Weights of a small GPT-style language model, trained from scratch on English Wikipedia.
Architecture: learned and rotary positions, normalized queries and keys.
Each number is 50 + 10 x the weight over its row's rms, rounded and kept within 0 to 99. Layers, rows and columns count from 0. The size before them is the row's rms in percent of the matrix's.

# layer 7 MLP up, 3072x768, rms 0.0222, rows 1961-1969, columns 192-383
099:51 55 49 51 40 49 45 33 45 66 43 47 46 44 55 60 26 42 31 58 57 45 37 34 52 53 48 34 61 49 32 40 47 50 59 80 45 46 27 38 60 49 70 57 46 59 64 50 30 57 47 46 44 54 52 58 54 40 44 66 45 23 49 59 49 63 57 42 57 44 34 49 61 53 43 38 48 47 62 44 59 27 67 44 35 53 56 56 52 53 64 47 57 53 47 43 31 51 33 52 66 56 50 63 52 46 50 38 60 46 44 56 35 44 31 54 59 54 45 51 65 43 61 57 45 45 40 45 48 42 43 59 62 62 33 36 52 58 52 43 38 33 54 58 58 57 53 46 43 59 49 57 46 40 61 58 41 51 47 48 48 25 49 56 54 46 60 56 47 56 56 54 54 50 63 39 36 44 44 42 65 42 50 63 54 46 40 63 42 57 51 66
093:55 48 52 43 47 52 36 53 52 49 49 80 64 46 35 47 35 40 25 51 46 60 59 40 71 65 56 52 46 47 51 52 65 58 52 49 58 62 51 59 59 59 48 54 51 51 46 38 45 50 46 38 46 52 56 44 45 47 55 38 32 60 66 65 39 41 49 47 66 57 57 35 27 48 38 57 56 56 48 53 63 47 59 41 63 58 39 50 49 74 33 53 60 47 45 45 48 44 48 52 56 59 59 64 44 63 41 31 46 52 64 84 52 43 52 51 52 48 44 47 70 40 57 61 51 70 47 45 49 38 63 58 43 53 54 58 51 58 52 47 52 52 70 45 62 47 72 61 23 42 63 41 43 63 47 21 34 51 40 43 44 31 54 46 59 44 46 47 55 52 45 32 47 39 45 48 55 53 53 60 44 49 52 34 47 67 60 51 50 50 37 44
100:43 58 50 52 46 42 41 33 63 43 60 65 45 25 52 59 49 50 57 51 65 37 55 51 55 52 38 44 39 56 59 45 46 55 74 54 41 41 68 43 46 61 56 62 54 51 46 48 51 61 55 43 38 62 39 33 36 59 40 37 44 39 37 32 55 43 50 47 59 39 57 37 62 71 19 45 44 46 56 76 56 65 43 49 51 52 43 72 57 54 50 55 56 47 65 49 47 53 43 60 45 58 45 54 61 57 43 48 46 53 43 31 49 47 28 67 42 41 54 51 54 42 25 64 36 42 42 51 39 48 51 50 55 45 41 51 53 53 52 62 54 49 52 63 41 53 38 53 58 36 73 46 42 54 43 62 32 53 54 50 45 63 50 31 47 67 51 32 54 42 50 53 52 50 51 64 56 55 55 43 59 49 66 60 53 53 51 41 47 71 50 63
097:51 53 38 43 39 56 63 67 67 51 50 49 56 58 68 64 49 51 41 54 52 60 45 52 42 44 54 48 60 59 54 64 47 60 65 68 36 47 39 52 58 72 38 62 43 44 55 51 48 41 64 73 50 66 60 80 57 49 43 60 43 61 36 55 55 55 46 37 50 56 56 38 44 71 55 66 61 39 66 28 55 29 47 54 52 44 57 54 23 27 30 45 33 58 56 48 60 52 58 59 46 52 60 44 54 44 50 47 48 59 51 40 54 47 41 52 50 63 50 53 56 26 61 49 66 39 46 57 62 58 49 53 39 42 45 52 31 40 33 30 43 34 55 46 72 34 50 63 44 38 48 54 51 46 51 44 47 16 51 44 53 56 61 49 46 30 38 60 47 40 47 45 54 59 53 58 33 44 60 58 20 36 62 40 52 35 54 49 47 44 38 52
104:42 44 39 42 49 43 52 49 48 52 50 42 52 43 47 57 46 50 52 53 53 59 46 55 58 46 37 43 32 55 55 68 47 50 54 47 51 49 42 57 51 40 51 53 59 23 60 44 49 45 74 53 50 60 55 57 52 42 45 60 54 36 39 43 36 48 36 64 66 44 43 33 45 46 52 54 24 41 68 47 58 41 60 61 46 37 36 58 62 44 51 39 40 56 49 50 76 41 52 53 23 69 60 55 40 51 53 64 53 26 34 58 67 41 56 63 69 50 57 60 59 48 71 60 54 54 54 60 44 49 49 59 58 58 33 50 52 48 55 60 21 67 64 52 42 39 50 54 42 46 46 55 78 56 48 53 42 57 44 63 41 37 61 63 43 47 47 52 63 48 48 29 48 60 42 45 46 54 56 58 67 66 49 54 31 47 27 69 55 51 44 38
097:57 56 48 56 56 29 35 57 44 71 30 32 62 39 43 53 53 51 44 49 43 46 41 29 59 52 40 23 43 46 53 41 56 60 57 44 57 50 42 48 69 80 42 61 49 29 40 44 55 45 51 32 38 49 53 43 51 82 53 43 49 50 54 55 32 32 56 46 57 70 54 54 48 40 52 49 57 41 46 40 55 34 36 46 39 33 50 54 36 68 47 40 56 40 48 66 31 49 44 70 46 43 59 53 46 38 45 46 49 51 61 40 44 54 40 57 51 71 54 39 59 43 45 45 40 46 50 55 63 48 33 36 48 37 55 59 57 43 57 33 51 54 48 57 40 43 56 59 49 51 56 43 61 56 54 65 63 49 46 35 57 51 49 38 64 39 63 44 40 78 59 42 47 72 40 46 39 45 64 60 41 38 43 66 64 62 39 66 36 58 58 44
098:59 45 50 45 37 44 62 36 58 52 54 46 41 71 45 58 46 48 39 51 43 47 63 49 39 27 71 45 46 53 64 25 58 54 60 62 51 77 51 48 49 40 43 73 39 51 55 56 55 42 50 32 51 41 29 43 63 46 50 51 47 32 54 49 44 61 43 42 64 78 39 38 65 45 18 57 41 58 54 44 46 48 45 29 28 70 34 42 34 43 54 56 36 61 52 44 52 45 46 44 47 70 57 56 50 41 57 50 33 55 44 48 51 55 46 63 50 40 51 51 52 44 60 50 52 49 61 39 52 57 54 65 53 30 39 51 52 31 43 55 63 18 60 61 58 53 57 47 61 45 48 35 49 57 43 46 47 53 61 56 47 40 42 64 53 46 70 33 74 59 65 39 51 47 43 57 60 51 44 42 38 57 50 44 57 56 62 63 54 61 39 50
098:52 53 57 52 54 31 37 49 47 51 59 44 51 50 66 56 56 34 46 49 64 53 49 39 55 23 52 36 67 46 41 46 38 52 72 55 57 62 44 43 56 68 45 48 57 47 65 57 46 40 50 60 51 46 40 38 27 49 56 59 38 25 39 37 48 54 59 45 57 39 55 34 29 48 38 61 65 44 42 67 58 49 47 47 39 39 52 40 47 63 48 62 46 69 46 61 53 54 51 36 45 53 50 58 50 47 37 41 48 62 80 54 32 36 50 38 64 37 41 51 49 55 49 36 50 29 38 44 43 21 62 66 32 63 29 45 53 46 64 42 56 41 37 52 47 60 37 40 44 55 48 41 35 67 34 60 51 57 46 48 51 53 55 52 58 54 59 49 43 38 49 43 58 61 55 31 41 56 42 55 47 62 62 41 54 41 38 54 44 53 52 45
102:44 57 39 54 59 42 42 43 42 49 36 68 58 29 51 52 32 34 35 57 43 44 36 51 54 56 58 46 59 40 29 59 57 54 45 46 57 43 33 66 42 57 40 56 48 40 47 57 62 42 45 41 36 49 57 37 55 38 37 54 44 41 31 41 49 46 54 55 73 52 47 51 58 65 34 57 54 53 36 45 58 44 43 60 47 52 49 52 44 53 44 39 49 49 50 48 75 50 47 47 31 44 53 54 50 41 46 78 59 66 54 54 47 60 41 52 52 53 38 47 38 38 45 60 55 47 48 40 57 36 73 36 48 31 47 39 67 50 25 54 47 58 56 38 53 64 51 46 38 55 51 57 47 50 50 63 42 44 39 27 46 40 74 49 41 45 59 40 51 47 55 48 52 42 35 31 46 55 60 57 71 54 61 63 56 46 46 63 65 51 46 56
# layer 7 MLP down (transposed), 3072x768, rms 0.0156, rows 1961-1968, columns 192-383
100:53 44 50 53 49 54 49 49 52 45 55 57 41 51 55 31 67 56 40 73 50 52 65 55 54 51 56 41 59 46 45 52 57 51 35 42 59 37 51 58 57 57 49 52 65 45 50 52 63 44 39 52 51 47 62 57 45 48 53 37 62 35 44 34 45 43 36 69 50 47 48 51 40 51 54 46 51 46 68 47 76 30 44 54 36 44 50 32 55 59 42 55 47 68 48 44 63 40 67 50 58 51 54 62 63 46 44 69 38 43 47 41 52 69 48 45 45 43 56 48 48 37 33 51 33 54 69 50 47 56 29 48 48 59 50 45 58 62 40 66 50 62 53 52 52 55 68 44 56 48 50 50 55 38 45 32 46 45 55 30 52 69 57 63 51 45 37 51 60 41 54 32 67 50 42 55 48 59 50 55 42 47 40 43 51 54 49 55 62 44 49 52
098:32 59 44 47 36 64 57 40 40 44 47 24 26 38 43 45 54 43 54 41 58 53 55 64 54 53 47 47 57 52 59 47 53 49 43 70 43 53 51 54 54 54 63 37 49 38 50 43 57 51 55 55 36 57 48 47 42 47 64 46 63 54 34 35 42 44 65 69 50 40 37 58 53 46 57 54 49 62 51 49 41 43 50 42 37 44 58 45 56 37 65 45 58 34 46 52 51 54 66 42 60 41 59 44 48 55 57 77 48 56 56 48 41 57 51 50 52 60 57 47 26 53 50 45 54 56 34 38 43 33 42 26 34 61 49 64 44 37 41 57 53 38 27 59 41 45 54 61 64 56 53 45 41 32 36 44 34 42 51 51 52 63 43 48 61 62 39 59 63 61 65 52 46 58 43 52 34 51 41 38 48 42 58 50 38 45 39 62 46 55 51 47
101:29 62 32 60 61 44 26 50 45 53 47 47 37 51 43 44 42 48 61 34 41 53 53 57 41 62 43 36 52 58 54 46 62 41 32 42 44 34 44 54 48 68 53 40 48 51 51 52 50 48 33 57 51 46 45 71 38 44 51 49 53 57 55 54 43 65 55 55 33 44 40 47 44 47 78 23 49 41 58 50 50 66 52 57 50 36 52 38 46 49 57 57 52 51 53 59 52 59 49 37 63 58 65 60 54 53 41 51 34 39 57 52 30 52 70 45 88 46 64 39 61 56 75 57 34 52 50 47 81 40 34 47 40 53 54 68 43 47 60 61 43 58 45 58 58 53 40 53 46 53 61 47 35 51 50 42 52 46 52 58 60 43 50 49 38 66 50 59 47 32 45 39 60 55 65 44 39 48 36 47 57 61 44 44 52 61 45 55 73 43 37 38
097:52 43 52 42 42 54 43 46 54 57 58 44 30 52 35 32 58 39 70 27 49 49 53 44 72 52 52 44 47 42 44 55 59 43 44 28 40 57 59 31 42 36 49 63 62 49 43 34 38 50 48 39 42 54 36 36 58 56 49 37 37 50 59 60 75 58 41 49 56 46 62 60 52 52 53 45 30 50 45 45 52 47 71 69 55 44 59 59 74 55 53 60 48 42 41 40 45 58 58 56 61 55 60 54 38 44 53 53 50 48 53 45 36 63 47 46 69 39 60 50 61 43 47 65 39 40 37 37 46 32 44 42 37 59 47 41 54 57 57 55 53 62 66 42 52 56 55 39 57 42 42 62 58 58 45 45 45 68 54 56 47 48 49 30 55 56 59 45 46 49 57 43 57 42 42 40 36 61 41 61 55 46 49 56 62 79 38 34 46 44 60 34
099:41 46 44 53 59 59 49 41 64 52 43 37 48 37 45 71 34 46 43 67 40 49 39 51 55 50 35 51 58 46 32 59 58 54 64 37 42 69 49 53 47 45 60 76 52 52 40 41 50 44 29 48 47 43 39 42 65 45 69 50 43 55 48 53 41 43 58 76 62 39 46 48 55 52 53 49 60 50 47 45 50 53 52 36 64 54 54 47 56 56 62 54 51 42 66 45 53 57 59 66 41 55 53 43 75 53 44 45 70 43 27 39 67 62 37 64 54 43 46 38 52 52 45 45 43 50 66 52 49 39 41 55 55 40 42 54 45 72 49 74 49 43 33 65 58 43 44 51 44 44 53 50 50 44 76 37 36 46 45 49 54 36 61 57 50 56 68 54 56 46 43 62 41 40 53 49 35 38 40 46 62 56 67 37 50 37 46 60 36 50 41 63
100:38 42 72 45 36 39 47 52 57 30 38 35 44 49 44 47 63 51 47 56 65 50 42 61 41 55 52 52 34 43 44 53 40 40 66 45 53 60 53 46 73 45 65 47 61 59 56 55 58 57 34 67 38 47 51 46 63 54 48 58 52 65 50 36 46 50 54 54 65 48 37 38 40 52 74 56 53 42 53 38 48 51 62 48 46 33 41 52 43 48 41 50 44 45 46 61 61 54 28 48 44 49 39 58 45 59 43 45 44 49 43 52 52 58 67 43 49 58 58 74 59 56 39 56 49 70 58 36 37 50 60 38 32 55 54 42 66 63 53 56 45 64 52 68 46 46 39 60 53 46 33 53 49 40 30 47 57 61 41 57 58 63 43 46 40 52 40 48 31 41 56 45 52 58 45 52 52 59 46 53 41 73 42 52 42 51 44 37 44 64 51 37
101:41 43 63 75 47 46 39 66 44 41 46 51 53 56 55 53 57 51 35 56 39 42 63 58 44 56 44 69 65 40 47 55 50 31 58 38 46 45 45 39 65 63 51 52 54 40 39 36 55 49 59 49 57 56 54 56 43 36 55 35 52 46 67 51 41 58 57 59 52 46 53 36 63 46 39 62 48 27 56 51 47 59 49 56 52 44 56 46 55 60 41 55 49 49 48 43 50 62 57 43 39 41 77 44 61 54 42 47 42 62 59 44 45 46 50 54 45 53 52 46 48 43 56 43 43 44 54 55 48 46 41 43 51 33 54 56 47 48 55 51 64 60 44 25 78 45 48 59 27 37 39 49 55 51 48 36 50 37 37 52 64 71 53 49 59 42 38 56 49 47 46 45 53 55 55 63 48 65 52 74 54 57 58 60 46 50 42 54 43 60 56 63
096:52 60 55 58 49 64 28 52 49 29 35 54 45 50 33 56 52 55 35 56 43 53 56 52 43 42 38 41 54 55 42 42 49 52 33 38 44 41 53 62 60 45 46 66 23 74 51 41 37 53 39 40 42 53 54 44 57 56 50 49 72 71 39 36 35 29 52 61 53 55 60 47 61 51 45 44 42 61 59 28 52 61 62 37 41 52 35 46 48 44 49 38 74 43 49 53 45 41 44 59 52 48 28 43 56 57 66 43 37 49 38 39 60 51 41 37 52 44 64 70 40 38 56 52 47 54 56 58 42 58 46 41 50 36 78 57 53 44 51 62 56 45 63 40 34 50 43 42 44 64 52 46 26 48 55 49 68 57 65 41 52 60 36 60 49 61 48 34 43 59 64 53 30 46 72 60 40 59 33 44 53 33 59 41 41 51 55 43 42 47 53 42